python train.py --n_head=2 --n_kv_head=2 --d_mlp=960 --activation="squared_relu" --norm_eps=1e-06 --rope_base=32200.0 --extras=["some layers without attention", "local attention windows", "gated attention", "value embeddings", "value residuals", "hashed n-gram embeddings", "a smear gate", "an embedding shortcut", "learned residual scales", "skips across layers", "capped logits"] --init_std_up=0.0498 --init_std_down=0.0 --lr=0.0101 --warmup_steps=36 --schedule="cos" --seq_len=1024 --train_tokens=267100000 --dataset="wikipedia_en"
Each number is 128 + 32 x the weight over its row's rms, rounded and kept within 0 to 255. Layers, rows and columns count from 0. Numbers have three digits each. The size before them is the row's rms in percent of the matrix's.

# layer 2 MLP up, 960x160, rms 0.16, rows 194-360, columns 0-39
092:179111093157095116097147163119179158106137123155125150112171157134094135097108101156088133156144135156123126133156154150
098:120127084158126107137158138131166113097160114096082161165154086120133119051101118195139182129164135110135132116114146117
088:118121121148148211177135174089152101084162152151153121185150153191131146126088136104088139141079142131135166145109115147
099:101125158182113137127105176062167104103124130123109126147123136171154103103100090143174102100173162070159163162148143132
084:128103075128143105114081193119079179168075112118169137149117200095178122183158144122157076130094109120070122139170153135
094:136116116131159122127132162102152144122164092162093106078072081174082114078120157135152120133115176111115070164164150119
087:095075080096160164131187113067166113143104069167207056090074128122141152115167140100116134096138142099165163134116126157
094:100127161057123112165198114164164120161126173121138120119098152142145156081158071132131143105211074088117164085122091129
099:141103125132175117125097187142143151099128130193133118144120221125192092136118158228152141167115143120115088109134082103
095:167124163129080161137144121116092138152133107109123128164141103165179119071106080230176085195148117128102152149092107110
094:110122081175093125187089126088133100094104140087151137170132132127122144169167161149116100084120139105153182146142158160
095:091102127156118136205146134111125152177100150122065122132096146114176099173152145147170124181111165162058200097159102153
098:110136126111172145142104155148089126093120213104101117139097167115162113157144202148094116138155119152151150173129111127
097:142143152101130137112107043105132080167162087131112141138081096145106117084132092087191138154151163102181147131138162172
109:130084196108147093111142147106163171141113094104152067127143146177165109172113126162186142149152100118152069140069168118
096:130164202028116106114102024128148146096102162141143153093108087153123126179055098105137144166151080123135146110116146159
103:125125172147144158123169095158117106054117106121128106157174040167123123082151141100083101142130211117114122160123075149
092:131119105123157173107177132159131136152167162132079174116131184154137119109085076097149150162135132084096074088090147152
097:119195123137116143040189183116099157152164122169150077165166159133132118110033165145111113194138129073163089088102131129
110:084143171133141115156107153154113103157122147107128120191080110058111108090153178088136084195156102202127181125145089143
103:158164097099062085142147132115115108137117076103119122167108112154090131124100137109098116151193072158089178165111092102
096:067093139167126110140069147101159147113094182116139079182148087064056123177065135103107127094120112121144166121090159108
086:120144130019171166106069126146171180141114132127165115156081169139106114128113119116135097092181111169139173158068115153
092:139101122074145123159145181184101121057137126141081069149158129100121119118118114089086135105139123105097174125121110127
108:163113174126139090098118180127163163128120171068148076130090110161146104146155134039127140095111156140154106128103124116
113:154105110144128141168163158109123191136133072162138136150130145217137106149146123067167126119143069096116160187057113165
100:101064134125117075149142111140179163090107186115138120083113105137138212070116119087119091139146108152122083180162122137
090:149038114107166151049139124119207172176099160118139149108119092126118072172176068138133086149183089093120081107138127088
095:103116143147096126123116121134089156174124133109176142114166152116174112114128103180135174143153181115135217152101133088
088:125115166123097090082137054147117188073159123083138131105126118080156101152117123129186181152099082150128103098171150174
111:108161122100080118108189121109100169166165149114083154133100067086136129112091168125091182124133089100102125104170065077
095:163142130088115108124208119156105188114154117135061090095116155171132095147186140110111128155120112143080170078110126113
094:138171083162104129121101052124097113177155096173139148135173102134115155073141159131125175106174120072089168100139175098
099:134160130165092160122101131172098118143137131141141094157114108117133122125126145171141120110148191107067110047087073156
089:076127076163152137189126162095157137120131163121128138089151116180096068139115161144136027178169102112116108127090152113
098:145103118117157147178172119117152110106114121100107120132130135189083135156153128103080181132161158128103147124113133180
111:093160146149177090138138180127135137118209216100126110137095098120147139142141124108204105138150142164119067175152098117
097:149101112110155109077076140119070124157125141178128096092118113184114139151105126117160140138142106102141105132056096165
109:150124194088134127121112169142131097160109082054175083142127116131171146106131114085155118144162078120099161154133086098
108:120133137092166097045170109111110112162124153116065127119099123157131118117111125081139119146110130161228153063170194136
088:103101138127106140124146160128150147107026134090161111153146141143121109165119104153110067113150159166201158188104117113
105:117158149147136077081163105115112146158139156171147142109136091109150099153126060072198177106118123111137170143109144075
110:170152097065094110132095121140102088135096187115161097111079160171147124168136142188114108133132077153173134166127101141
090:125112122129063099185115124114104129107166157176153129147159163106134134140124140141091122146106163059165125109147083154
104:130112127132072082105119154129145119079141108121112113168148094158123081141110108193099109153139138107155121162164113103
105:127102107112109097091111107216149124172159163107140064115116187132110153095069167086142152133146156127085170166168115099
112:116152125083130140130112132208212113153138120184135078152111139135147125107092041155144100135065129090138048142086118154
103:101068147103125122086162129147152112108100092128190155063076066122107072114176158126136111123110146110160102156126133145
096:161118066068103138134088106134128147187096056098212093134121118104120099118081140114143153130090099111162132131043114142
095:098167104095174182136098166131144142186165201118118136086171069099112167157132140139178096126133076156111153074193151128
113:145097097083132051168161163130099079174153057148095071062094143138153106165128126138129128147105144136150114189109132082
109:052081106113123117140173185202121154163122110141123123162104126130114130150102173107135107106089104163109126140188137135
090:141146126128138129148088104163105093087163135161158148102104160090183154107130104155162120178069093135120148139067149108
106:105114070167163156212124158121164150190131118192113140103150141153125080170098113132129101120104168118123143080115109128
093:131132160125131147151170178130159106154072123157104171114076107126092130132154123214127146142142089154086030141122142137
104:163159116181054178147120110082171139109088127102129175125081146133146096150150157083093143143116118090131103163105113092
120:134160141157138148134154133128141183139137140216167145122133125168229165191124136073145169127131131170125157144131085138
100:106171116121106146117132181115111136181112130133132143174153113092141196149144087150126196147127182099147095159167089152
079:143122125083125131170098138092041113113101131150095106153102110168094082175094143157169111144146163148115075193133112114
096:176132163149135162111102131189097125121099113092217118138095122125109166096152058165093103167118122060106171130119142108
097:161125075092091119098139102179152161173112112162100101104096072127149090115141135111189129132200125071163111082114121125
103:113134077078147098173161107108086069158201128105132124137080161154150078162135081121127111128112133202081106085149180105
110:173177079127118099099183211124153125171170076115099055058154104189109135127150100226073128116142171193132161143191131142
108:125140114157117074095166141160130134133135127146152104181096138095154132160126068096122113138164138139083127120077163166
111:099139126095167131172154166133143115147073104119135126151098125131183156184171055176128125062131057107102141130123091113
105:144115170075179095126167138141169126154097145138129105092092071138118145132140180064177174090122119074191158139076175103
109:159115098167039074087104125111073138128085150115104155123115133157143129141113120135167180105121129098099130135118114134
084:131090134136096130138147135172105158104050146153125124155119131088168173102122142160096149077128088101128070181148009138
079:136077091219155126144097155062105127164102130190124112134125068175189102167109123117165171168150133146129079143158140112
103:136105090166092084136135120189096183075132097082091052089108096144088103126121109125142136156192148138121127102109128096
114:093066086069130144147147161157214191158126101128135129128095131095132154162059122082158156160104146119101153098138137158
094:145093155047133125136125106129165191157137116093208153116137180116101127127078176169184081154126159129113137146142172061
094:170165155058155117109126085134136108122116162151071142058118146109119166131057132203129128183121120140121114131130189136
106:106065120139118141151090110118107133106134126129117113122041166114129143132113134087150139096125139117132083079146112177
101:076137109145094095158148118140094090180222138110113118103113142139108075109170137160147104127136154139079131130130100100
091:115090139068125143101131115094121130087178149122090049126111113119112115102106130098090192154187156129125102145122148171
084:132140143129146135135036129129188104170120095083111085158144140104182157106137152137097107135122163168152203136134175169
088:119142192118151119100144102111161170134099137110112124179185098114124114079110110079118091165149164154107148188116142149
096:128147174099223094141157128173153191160097117128135178146124113125150149129095122081114092134118159110184122131081141116
091:159106134119109140141167138160076131117161128119136197106165114147135126187152127130133185112124150152145102086189158143
098:131138122053094094068116170122090100111068123054107097152114123143117141126157144128147122105146164139111120125132160137
094:195203119151114068155179133053119167138101150066106130161098064141122123171093113156145118131086151127155121127146103115
102:095148133110146120188146078145132131095147166141108124132161170168107105118108145138108138135164158142082098122190154170
108:120102093117141136102135147137165132118194202115110095131132057164120074094130145178115074172066143136114106118152124153
100:150102141099182091117116112143118087150147114088124141085155152162085102111126133116152069176073086073120109161133075101
100:126162174096128060101112152139124106116138166106133128073120159123160090125133147120145165125139085079120083174131120184
101:165123112101126124153093107130162163154133104149162120057157131157078111184158131129167122173115124141132152142129153154
097:193134119028078095167110133141089138133116161149161161117122138142143138122097114152119100145150126132120163133060141181
104:113131157104130120139099179108116187117116093166069066150201079125139078183151161121167143111067108135117096132100137125
098:133192111165108132141147156114103070137119105158145118204143170156159154122142148192151187069147140129108129128132159164
102:132157167089070127132115111131100217138112168103181176121151186153162095122144074105134134162112123172101137133132115111
105:078157111144135153138099138176175145125155081116127089142089117066139129162122121120100152114149147094072149148107112129
102:174090111114139164133057139128142127177103151157067141131100092090204101128157122092160144123112162100093098126174182119
102:091120165133048130156077204150125068156076136146158124114116139198201159130077116143182111133118106077084113103120120161
108:168128133120124095130088124079118137112108117105149073180109100117133083090130145131143167150097140132154103134108173161
086:149164138174160107102176140168101132127141114141166121135105220114155102100153151161149135111111140090107107072118181093
108:085160111124154146096166136107062160118113123133067144159107139109125150146153116129128106083102184146145134155096108174
097:145127102092117135129118087150127147121128130155132131108116154117123104187092097140175084087172147074167119072157156123
093:088088143094134152184140113160110113103131089094102158146127172111124100132134125112136201142156119086089128055149151060
093:096182151087167111129106165101139124136161128153156157129096153047123131142082069112085149118154118094117159116170177106
102:129058108135151146183164065084131199193079155162100089209109154114096179098126193130151121073101128106128123112176158147
108:146167185090105125113157155102100090136114171082063156053131139226105105174103143148139100120113120136102151130081183135
100:178093104139103123131133125092147098097140188100131182167069170125123142129102119098171163144151171040045132122137161096
091:117123142050131133086081102178138197139165103081143127054127173110126118111117170176131139070107067147128157159073188109
101:132092163133108133118130101189117148126152157166176127143104135158093134016142088136143143157155139139140152136125100130
099:122091150111116104093095151144145136105172099123082154187110173059090120207158103180123135104120099160178130136137133162
107:101167161138127139121085141095130185133146155139098160098102077124067157123162150098167177129123176116105153097091100136
102:025169145111175125123132120151173173066133141075144131154106087140074118142135092119108159196134177135174108130150140176
087:139178123179135135152158153081170126092143166159193168137117083109144150126111145134148145171171143156120163128134167086
113:142095144037121148157100119118072056102057144077124123158162120118051140142137099092131107157138219102083112129146174124
098:113155077135066166139153145081037119110185151126117043130165088168135101152134138116127108085171112116172164097140178157
089:095132152124176095122093106168165068136157080160170156105078148074141159096120068149121169071102119105127168184130152091
108:136149041100133115121107075121172189111143109104098115069125084155117102087109096180141145179143188125074182152152084108
114:097061127133134119024086055135121070157187136156084096129102089131088118150145105167184130108145090094067199143142152068
106:157083105104115086105076186160145170185123097122089111125146153123067140099163142094083089113150065064161122166166120133
100:109145170087128089096175198113130110085147063078171109181163140058155106100109128105188122171152103146108095152118086116
102:140095147143095079053108137117115136178173079096160104099133104177140122141118158155153204136198121118131117073148113144
092:121159124070109061148115095127126190132130029136114118120114142148113112098175070065116135152149125135130143132098141160
097:110168138147103104126068094193093089128106134089097097238147144130165158166081113104156088098127189131065113108123115162
108:114205063153157094071148113125164127111070148112131114131150160155132131152190151135140168138109119167115143143113204113
105:099137177118169190144161152130162122146188154109125075120127161115120068125066084101145107105150101162094120093140057105
099:152117127149173129086182106105128116115176176138165124114108154130169105154131163151098095119130084131136102080108109117
092:146146140112091124169149154107163110154126152158139096157132158055129142102167054072155127138120140128110225111116105144
098:160152117143151073074099136165146157146077153042131209130163108151031131127066147085160136124199184077174124140134131132
101:214171060054093155174051154118155141124104152184141111155122129176092163123124111134126155090110114159138208078144165170
100:163145122092138168145091164162144107085120083158178110124217167134137056154103125186139094091184126119138060149158109148
093:124122135133137138128157159102128118190041128155127137214095110135120070164141107122153120156166116099070179154115091133
096:094122063044128143102155105081127144103100115132160081133177173141217177082130116124141128125130093121146139146124172115
097:105186139080098128100158160111103118173129139170070143164118133163067077151122103184119171150136144140111131157163166157
108:155129078016146115124045140113147151173120135136161156124211139122123143093089120156148136146142095076073117134150115073
101:173158150092138091133138161115124123136104148116091151147121128063136143165101131110170107138138107173189127098050183112
098:138103125148158138118210160169178146090176082142157180155086169185113094119116105156137086141164116151146125111093134115
100:115120216149137121116059145159111126146142087078174137180153085111132161066147142170105179181200131113099056151105135052
105:065165140111130123117170103115104117157102110173100098167047164114130146068171096144141135181113151079144101152173161073
106:097151143117112091177102089151152151142166142129094153142127070140120166171171148140102127148031110128152154039158138194
094:135148150095144124131133056072141169175152142196104146144120163151160172107131158090089101150096152100097114167169124158
101:148147082108103147110121179128088117155110071165189137193106154151157115141125086083153170153127125133166120094148133129
100:126174101144053110088089094163098158126114105073138129101136169123107101145116146131093114092061157117125137121105117168
086:193102134143171155152157130129128076127161146168135100167103192104155125056109140155083152073142131128128123148133125088
098:158064082112047107148068160090083122111131143095162175091156101142110126168173168116203097147123137113087118107168136123
100:142127180163085137113118082101117132104104116181137063120127142153174159187104107149165141092141133178046158151187126170
101:144149194112125093134079130154107156104105079133101124152118113130148162107172166156143090078098090165121114122111091150
090:166182117074095143162081150172205153167128157141135186130125098160094092136085104163156139121138139147164110159082118104
107:114142097140138096166147115208152085141076075132166195097132132161089083110143124123162161109109126111131158157124101134
104:155109182147154150086098117120070068072143132163143083217111166143133145173153111111182193095116121146086184140020146139
102:068195099089061082089116130101132121106144133126109143186104113157120113112136183159166136126134150128141047205097169129
089:157193106044087091108109101106179071194109111130142153103087090157139083122180118120095164136147092221175097129171171131
101:105164165103139114142148069086144128144137078145080168112126139080102079096129154036118107112163078145161144106125144153
105:122106159063107106182134117108152155125156116128045097128204213078089095115105095190130082125148080135117137152132130099
078:109100097155117143141097149191081117092176137130144137142182106138081100191046098094116079146148151125115098133127185126
118:135133135134102164100159160100114131128099187140096126137148082170163063137167088182143136161162112112123131132133140181
092:113146149068105091114137157112150170174142130144140107095070099159131145132056151168097117186122119184178172083144123134
078:062121099212155185185162148084100082113149133165135151117170113141102192120167102080165140123157098110121092107090104181
098:131044146071103069148074130114166120139145178124126140111144151170164112126095150130160109156159103184093117106150101111
110:100193125119111162123110150134138103100145145108098122199076176080159125190126179154117113153127087132123203114158115140
103:115179116116165125135110090111068137130169141123119181131097141127098138127172148156123110158148163187170152109144128150
107:181099126139088164134159123197094210096127194097104102070126094092211073193077125101113108147139127094076077153183084152
102:135118134124061107189155033101141104187113157131143148085180095136186076111153127212084117123084163131123118133141157086
083:146148109143114127115169129135156127112092061151117126161105182137108146132106092173115118155126111168104151145138159158
090:136102189148091144131143108163123111158132128117171167149140123162108177185149160086150108116054091153174185160125112156
095:155112155149142090089125140219102123185085152094072165115057108126169116088126174140208147175198075034148101154167115175
097:117111147131084114091081127082160094122188156145139148132145166137119128187139118110142079163148179120100126151107148116
101:157091102123147157110168166168121061084200081100188110219111092124076173104081138116144103177139126075137122114117155101
102:096141145102116095129139179189093087146168154129177142137133155110160185179131116123127115200091136127145102200100108131
088:169115164127195138114142128142061098112083169213095129130136122106133131173154134119190167089065087096158172148082134127
099:160139149136119118106102180126175151122121124092155131133090146147141087092171127126137089100203076152054066126183117221
105:137121098077169128106169117186100145123104133170115146109071132080128174128149116171161142133101118138069153134147154150
# layer 2 MLP down (transposed), 960x160, rms 0.0891, rows 194-360, columns 0-39
096:140099071125139116074080108134132152160114141092140153072179092145118055126142073111114066098147162143115147105196136157
101:171216185137125071094157127112125164124114163102080141156137124132126162112147097148119146099143100138142189109105108115
093:090074115140131146086083131101102136114143136105121133144148123148089113108131115097130152135092094126119160166049101117
093:184157168176168196128067173045144145101147083131126124075120128152105127111088114174163061158164148111134133140129098148
094:134115093135157148135134166137128129109097139163108132129193111111120098153090157098056145128127156143166163129121108070
094:195146115092112135124106105118135122143128131155101122071048054136139187098063146099119116120099161111154107168145113150
089:123121167134123145092125129209152117081117150117076117112163133111160162171149122169138177131145172199125047114112098074
109:054111143138094127149115155111083166144142187119103130131143098114099081135125115104152135137136132063183143105123240118
093:185103104126122169065132114074176090092175097134124162115179118174132137169141135164168114116125204116144104142124125100
097:125126078133099154142174109097107108151129099100111107147125172113154130091150062174142077139137102095109171085081117100
093:157091082180115076198108073161103116118100150178086138163132111102122184167131156158130149138135109115122093118131140123
093:120129135163105057144182186138145146099079136138111088145148084083191102126129119150206183090107123167181165129115167086
103:092145117047175119161119086145093161156106117147186111148097144134166175134075171151093155166159131104184123088150189117
097:090132107156135125136156129162156138085115099098064171094084163153118148123155132167070151122152171161143151077137176145
105:076098110119151134116131122095146152082090056144162122061132176144076145131105141067138140158153069103182091148087119094
098:135165158078094089192098113145150109097060123089161165096127161129096175158054141102171141132121160113149176119117145130
105:134143145136165093078102096135169141168105122126144157135110099132175143097152143121125116140101162134068172147121092138
085:096166102170129139119190114052168090112112108135133091166119150133079135116127124134098142110100163190179090076101133107
103:108127118111088100158151145128105056076111128091150046174139138106133089153133086111152130166147223111152133111113110074
112:060107168106159080143111152109145128097162176150082110127140121142111153065166145101149098150103057112140167127068170175
104:164122080110088083163150132182114103099131159131127165111111090147134164151101152109124069113129120165125166110138146099
095:175143131200099112151147145055059106085125152136113149099133183145098096106109147162102173132163140149116148139129164112
101:165147174102148102113113138175126159137136107082147146179141184093029090105141098131164117130138132137151127109114092121
099:098112065123173117089115105096106095105126108165189176099118152121164083154166154207134139121147127085095187101133117123
110:141080172123118122133129108148110162075061167122093187124094095171180179082157168133177127147174115142154115107069160090
106:124136110142173067119186145188176142113124085201111114199126096179119114121105094084155120060139063185099144135096178130
103:139146098096142174092115122122132147174128137084139125150155077135113111117196128205155152126114143203172142118160091097
086:160199112093174238050071105163040101156085120122098075187117125093085104140135097109166152113167116084119112141165082126
096:168149116139108114074071127130076120141149139084135112118118108158163148159111125119151158173065189072143106167065100132
088:171097061080118234119132144123133125123167124108153142188145134088105152137140120101150137173118166111100157145127098185
101:126127182155081074153148164073169111139151156179128114091122076094090126096078166087101159060178152150094118193172129072
107:159146152120141118134100036080058146101135119124169154127103196187149128156132167103140125096093143127067073156165096129
102:175154180171169159110137152146118156084094118122145144117047127157062113126137091178160069119129094103141157154086063105
097:115152152154139103148132153139176121122106107139154167121119155155117126087145172091133122149096142162089107057063144087
089:135107166105079071127151106144123088157096110130092128082082123150158182158198128125103163118150105182130092139131102110
099:122129103118160105051156151185146130113152119100139143066113074083168123079164103107148135129089107145142140135098111119
102:147126154161166181155116149166129133123125127134145099167110116165145151173094172143148178192117123131125122117122146134
102:133156061088130173091146111167117096162181150130119118109113164078104189079157103111152120085124122113142129134130081200
102:086191198120084119100125164175119123113092102108187089145154151172152097087139091137133131148130118158088164163114096081
109:100121134132145159064185128172153121110139163141092121107129108206104131118117127072112144132101133149143140110190196127
096:141053053143117119173150068080083094115119134140124136098159099141195118112132174117142125141112092103117157134147148116
107:169146156099149117115077105134142123110229140122088121123149111156090151087119111105142125075120137101142184116105136074
095:155204137144077070113164067161137104092177137093094176105069089122161100114124124132114101146176080153147194151102096091
085:112102160176154155145112130112105112136131125134142144157078137084047062090149146101094125177130124146051074183123112132
099:144126137145065123153149175136119106095150147095116136175095126109121145090106169211116119150158145162129095158164149142
103:112126082176102104102142157168152106124139059109143113091118108125092148077122105114120149106111103151098123175099094107
107:092121185132139112134134143082182127118127097144108083175144192143106158110110117148106124152115175053132084109074124148
099:115116131190095166172086182122094137083131120115083154087137146183114112113132158137088157069143127099101143125112135100
093:090131107050088143104119149120121123179143100119149142154154092091091114106123091101123113109139119112217198124063103108
100:152128150163132105139137130121151131162178175204097158124175119168125118118155112152183137180093119131167100127161090091
109:131131161154129093140152081139063079169151061130110181057157138071063143127095144179123116141086161139146072195110068097
108:072106154124187129152152119128118111072150153104162098133164168144112080116156158167123143185211047115038130112148077162
096:156121151095131127117163146127067146151115119057143100088138075160112103109134130079134099072124053088127110126150117168
099:132145116146185142117133171130107096160152134137075080131181192079131172135122165075124160142148171168155109178168136106
102:105136138114114049115136129152094070116097098107113158123077107101138139096148196216155125153118137154164136143112097086
101:141141082171105090124126144097191112137129077083087151165054185146101079107177154122131135163077124134168144137091070150
101:097097116157127075146126133140139121079097154138136042118123156103106190089169133097087175155089094180078141112144156102
092:143107113171122154130091119073115112101080106099159077156112093099153135082132118122122185128106110173132100160165124029
082:136084171123108183105114080110109159082143106132017153130152199147079115077105142128188119082104123147098113127088092118
090:209169134174144146172165186096103156112113132110155163082118234139101098196088137155141114107113136094130139108075103150
101:091118124135148172166156164118116133122136105085079194091136125177148072132119165166163120101140128099174148115105126084
102:159120128135141155131102098083129109178161104108164124106124121112123097198149107155026158101072154162048101112169160146
104:113153175169130106129146122109154129106102094089148093073140145125135141121123083209109039108126136146086115134164086183
096:168138157120070110111158092093072120116116100078168149144058147116130127125115083138082180139155138143112178104136116118
104:129135139134138115012070121100104102145116138140061172170120116153107144129155136095127095131144071080152150120161132077
100:056093213134104151126135166126093077131120138074084168150092137152123146171167152131147092171158092102193176124074141110
103:163181169122090079130123121146130093111131121091152208145129166104111118144105179153153079106159163086142129119072190093
098:082105105111140173146140076129157124119117098132141153078140159153133077139105106125141134164131107084187223116057161099
075:139185140026131109097168068217097134153120131078080109091125108139168094081182138128120101101140102171199168139109087154
106:128214142140110088102130101067085125101127105131131098125147139090148165139167168096135153069125164170111141154123093182
106:126062089153118128145212088133166109203118162131105128075099107182143134102093121131161122177114164143143134105150107143
099:163108214131109151161175145136151141111146104141126120097146129091046169094112163109173142112185143095148165167137187084
103:148112160143075132144147114092171136124069105114063153102094152132078166150066182146096132140151136132102124121102160160
105:150151122166166134182093132104088157091097166156109152133078136146134126172174124151058135138078144170107145116083139144
096:091111092118167083118109118080106124120170138114168137079180190143126158056145166099172157154075080158129131108126074071
096:128189170090118125177148110089159163163139137098137116096097098128156189167099110156147100140171202161153214136130127128
091:132139130145124066228193177152198135089088091162123119100122126112115122067114192151075152177092145079093116131133103125
090:126160142135122052115138088069151176062114157116068117163097164146139136143090099076125125134156148167123164119120140114
095:089084121151146141124114141122131095104159118106120095152187117185133134099113156128138146109145193138153160085097143116
101:144110102136147111120175136095161063149143120062108129155117127135141146107096081114107137124142145180078147129113106112
096:142082122142101110121101108083167121131116084093202118105118183157158173098114108111187108091116144114182167137071164071
091:131164127116135159121102102169092165107180097097093127123103100115137120148109104170121104089085145113119122108109076104
108:068082090096124157089148132092125132126140153145080123145098129108106116137165138101128081079080129060185157153082167151
112:119141093115124118132079134126109166115105159111183125135111101184061131041159186134148103136106126095124166093164095166
102:153087105153112152156098118133102082145109195132117187099197091108140134075127126118094116117091131091069143084084111140
101:097071090107069188152133090160104146124093101152099153131094102131100150117129149123059157090113157133086192073149134100
110:107145103123110158118176095088124073114114135138058108189124152103109106105127097137134147107150089150147160050096092149
100:151146139111080118177172169156160091153081159089102187076090108045146145150114097122119124147137166157131170148096180129
098:189122120105123137105114153155127089145163144140174124197148097159097149164082214089103116129169126114181123109123098227
093:150106115155129060117101070144125054148113170114185125120125074171197164155113173111084146156157140100085110053123145145
101:138146144114072100148107114129130109127081150086159146107180199136143109155162069160162145153134177088107174161178095097
104:132162100171179152136131092108162198180177084115181129121161144141162104159151158191092083080149114123128119137137097103
102:103139089140116121124126135136158122128153132148099147132167081100127122091116144116110140118151100202114110134142123123
097:166140154156131157070103115177100140112137146103146133150101117148111184103130124129216098145148099082121126112136153147
106:117185128113147127163148116110160155130076120165158086125113084137114146108147106107143199162152072163131084149084114123
096:039200117165181053150129105114176139097137108098124085161133139101180127102119098127104148107097123097176087086097147080
097:105207146165174156100165079144116172156191121123096150179096141084107173105095095129139089114106178133172132127083102131
100:114125120088068080126190153094142156035140077113123166113180178135124111170106133144137146086147123138127136154194166110
090:140153108111166203101086146066139132068139162144147164185085174145133158133140143068147081133111106110184141172138125109
097:130155119163091095172103202100121139131179113102135117129055129063099162178128119125096150111095220093168077097145126109
095:144147104183135125145176105094132152126092168121166059208187079155135150141113118130120153183073148111126144143144132142
105:088108177104109188165133150109147105147140138122129072080140120155110069198086111069101127111166122117100105150154177117
090:145126125170049150187156174083117153078129194183084104172089162128082167149141128083184083123130147150139134151106119115
093:172169146102074192124108128168159159160165130070146065095100197078108105093139137157138138111077091166126111110138148092
099:152143145131101117154185166122101117190110076105159155098119143186096144129080156099091159166145150115141127098078094102
101:155161114147120080105110075098095153142195098067083168149136095120148142099085105134183132139140134152195138162084111161
098:120107170173100123169126182124109153147164115143106163146099112195121156132178118111109109119145162186195125110112119081
102:134142127130134071161173120131151164137080136111107153143090148109160139123092141202147134098101166069104138110139127113
087:154093104137179153077080108101079135164149151110098081146094126117154089111150088105135096134106128058159111109127106181
106:111107138087108136078125110127136094112131189179172112174193157087105166130131143118105151074127131135162169098127168131
098:114100096081204124092168121155158193106087132109170193136148131071159181133131161113116204148142173145091166153079125066
094:164167159089123122130061132158169107168116093149134164126140140100138083139082128129125106169079141160069179138113123155
113:157117097111126101101117120113183196100162126144129137127083187127122129114113094148088215176140176158122127089124138121
101:153092046080201213127131141099103148112135139153116132128163176114042128119124091141140161121116152114108116161126141121
092:163122112097071223116067140105100124165148110103133125086083133131132142127113110129133063126069134044132155145158161071
107:151153095115137117110126130075156145161117154119124146120186078133094136115125077161163074145140078120060172191116084149
100:112153190068098158075114102111123128097122014163084081121155130146150129138127182123130159119161120180073105114120114140
100:089113117172116080141116118123080116168113122115089149122173124129121101087117101133104076077051086173107111118108072130
087:164152123177137127113102149048110162166083174124121106169174082162140149111128129108125117115120147131121119165120167111
100:143153162148140110131163159142157116119071144130120155113131159154116120113171126183134103104101102112145117118093205087
100:149118130162169150167153189130131126146108156100133115136151190180129105092135127146129110129122118144115141109187123055
100:156162144159143129111157179072140169111111162132105196108167119105106153154150179116085121070147107145122140065063161066
112:044097100086194160135116131148101149145163121138075118107182088169104147119110172093120168103061098087171081108128166089
097:147115155167126090146135110099192166149120080134146160155173142140066140094094178055123138114183164107135145153129137201
099:141078123146109125126112147146118074129110137135125138143094149102087086123153117115192133182142099176115141083127120098
094:195101117133108153099087104112123107108067100102112198155113167166087134133160156131031137099061171136141088195124116186
104:131134151145110058148182156094171164120121106090089053180141127069117127142120110194118184142158085143167162133088125103
103:141180111109119122130108100093121090152150144070131068104139120185195132089154114184113164172099174108108147075141091140
101:100162138088072148068098169122105156151114115117119086148177150147114116152055163170134143150112087118125158158131149145
106:130079068087135146160145132083163093126145068158101099094100100125118137089158120172121187169147125072102151118101093178
104:163109152087148132139155114058169112097093121127165153182087144098146146159100107153158110148188127194130136129126171044
093:092120130078127115123153100135142150116097049096127097157136169161109111085134111140135179094099099141112143139074109106
101:205139156092172168170100077089104178066125143119090148142096161086127124126120117120113115156180118192132145148096081178
102:104181145137138157174180101089102095080099102113134136171121155115102108085153126166125136189163105087110120091152100126
105:172151150162205087125159138142129120119091136160111136136116104113100142131178154147111133160034061104136103102106096126
094:090072118115161159132110112138080112148119195110127080143173168090177137080134187118147140160055103157117158139079142082
099:166070109135133163146097132127122130087190091157105139093150141124132179163105141177207130090121162102091110141136086129
101:077161133197131023130108132178138102168110127097164188103128139137091087073087137137147100072050148130121103100084105124
085:161145182075172138088106143150133181116143116095171154159149125139049162159110147080098097129124167100091144148119156144
082:155064115183141124160082151194082144158109109124085105148144145153153117165177158105167105124155125113117097152128118166
097:096144058143126149109103140139131111123119132148152098147124167098108181105094143174074134135076121095071072129178149146
099:104123163174148074176168132098125149097141109089105145173143111143086097155101124138125186127066144129136081133109104121
095:152114119125079135147103163146187202152151176132137139108135139132128088085109153111165133108142149150130125161145136131
107:059109102079128158108122087076122104090114158065117180122159142091139147100157133128145158156063057121123135083172163093
103:112139160140183162198152113079161137138066086143181163187069121154088156123115098156136183105153136137102130125074085151
101:035176113157070125167153108102171144070076118162115120114132141139095123064114108105180161148049172107111113138122091081
101:131159092083061132132152073176090108149140112113064146117156123165140062092155133095097160130108157186110159136121127131
095:116159162132106079148113047151126095155131132081092179112173121113090100104104131098111077158198090161094129141167172089
104:082144146086091130091140108104141125125139131135073116069196145120129146126121135108083134180107104164109116157103116086
078:173143068108135171133148130106062112095104116115117155167122148095132109074139124128103070102104052132157185118107130129
105:112117128117143044140171188157122153062055177160135078102124130134111137085179115113144181166135143157094126162041096148
103:065135180135092136170178122055112134105078117119129116131095118161101111107069113121069082169084121155127123115152112075
087:166141112000073126057105099187165162194141120114138094101076169108188068125103140165178103119138099139160211151148143118
099:079132110136080078201116167107141096118107150178133139132188102147150146157172185089103110152120122140146171074143148083
113:108059119140100091081157113113151096164150096158152131121180117123081162145165181088051159197137145110133159133101138133
092:126122135128177133156145159163139111089191077081113184156122090080147198122136176154069139089091162072102072122131133069
104:092110071105182145125133119172111092184125118198091118113181110115099147140128157161136071169123087102113065106118131132
098:125138144106092093179168108123148105161119127080129143018191146101117100098156157166110127148076169164103112171148143149
079:186057141181137144124164100124074122141135137126143170168122025079187115169131130104108101145192133107160125119129141138
094:173142139093080135152117155137178136152146142136112114139139123140089157147136134157075154135145179130109110062072146141
100:088129179120139118136122113141151100143110123110133105196120136135114112124085134096071181153095111124096135166118103129
104:102115114116104078177142174092118126115097123136143138131169185117146181135113138150126099130089156179130156118102092083
095:113168157054135136160228162138187146116150112053153140142097103122144187096099120125122174133114103100133132126107141124
102:132149153124129136153100167114121090112137167170096115073105133093181158167071116147074174145169151132101116190115097133
086:121085130058103119189138166151167121131144134075165134078126152179175129052160165107108110155130095095173134087103111137
095:145127110079116161198082075160110133108112134103151200146121155113136143111132150160130139206162153118106124160116123122
109:160178072111163099120121108112136122107137129092166139139139085184052089074174073176106147138091096110159134199097114137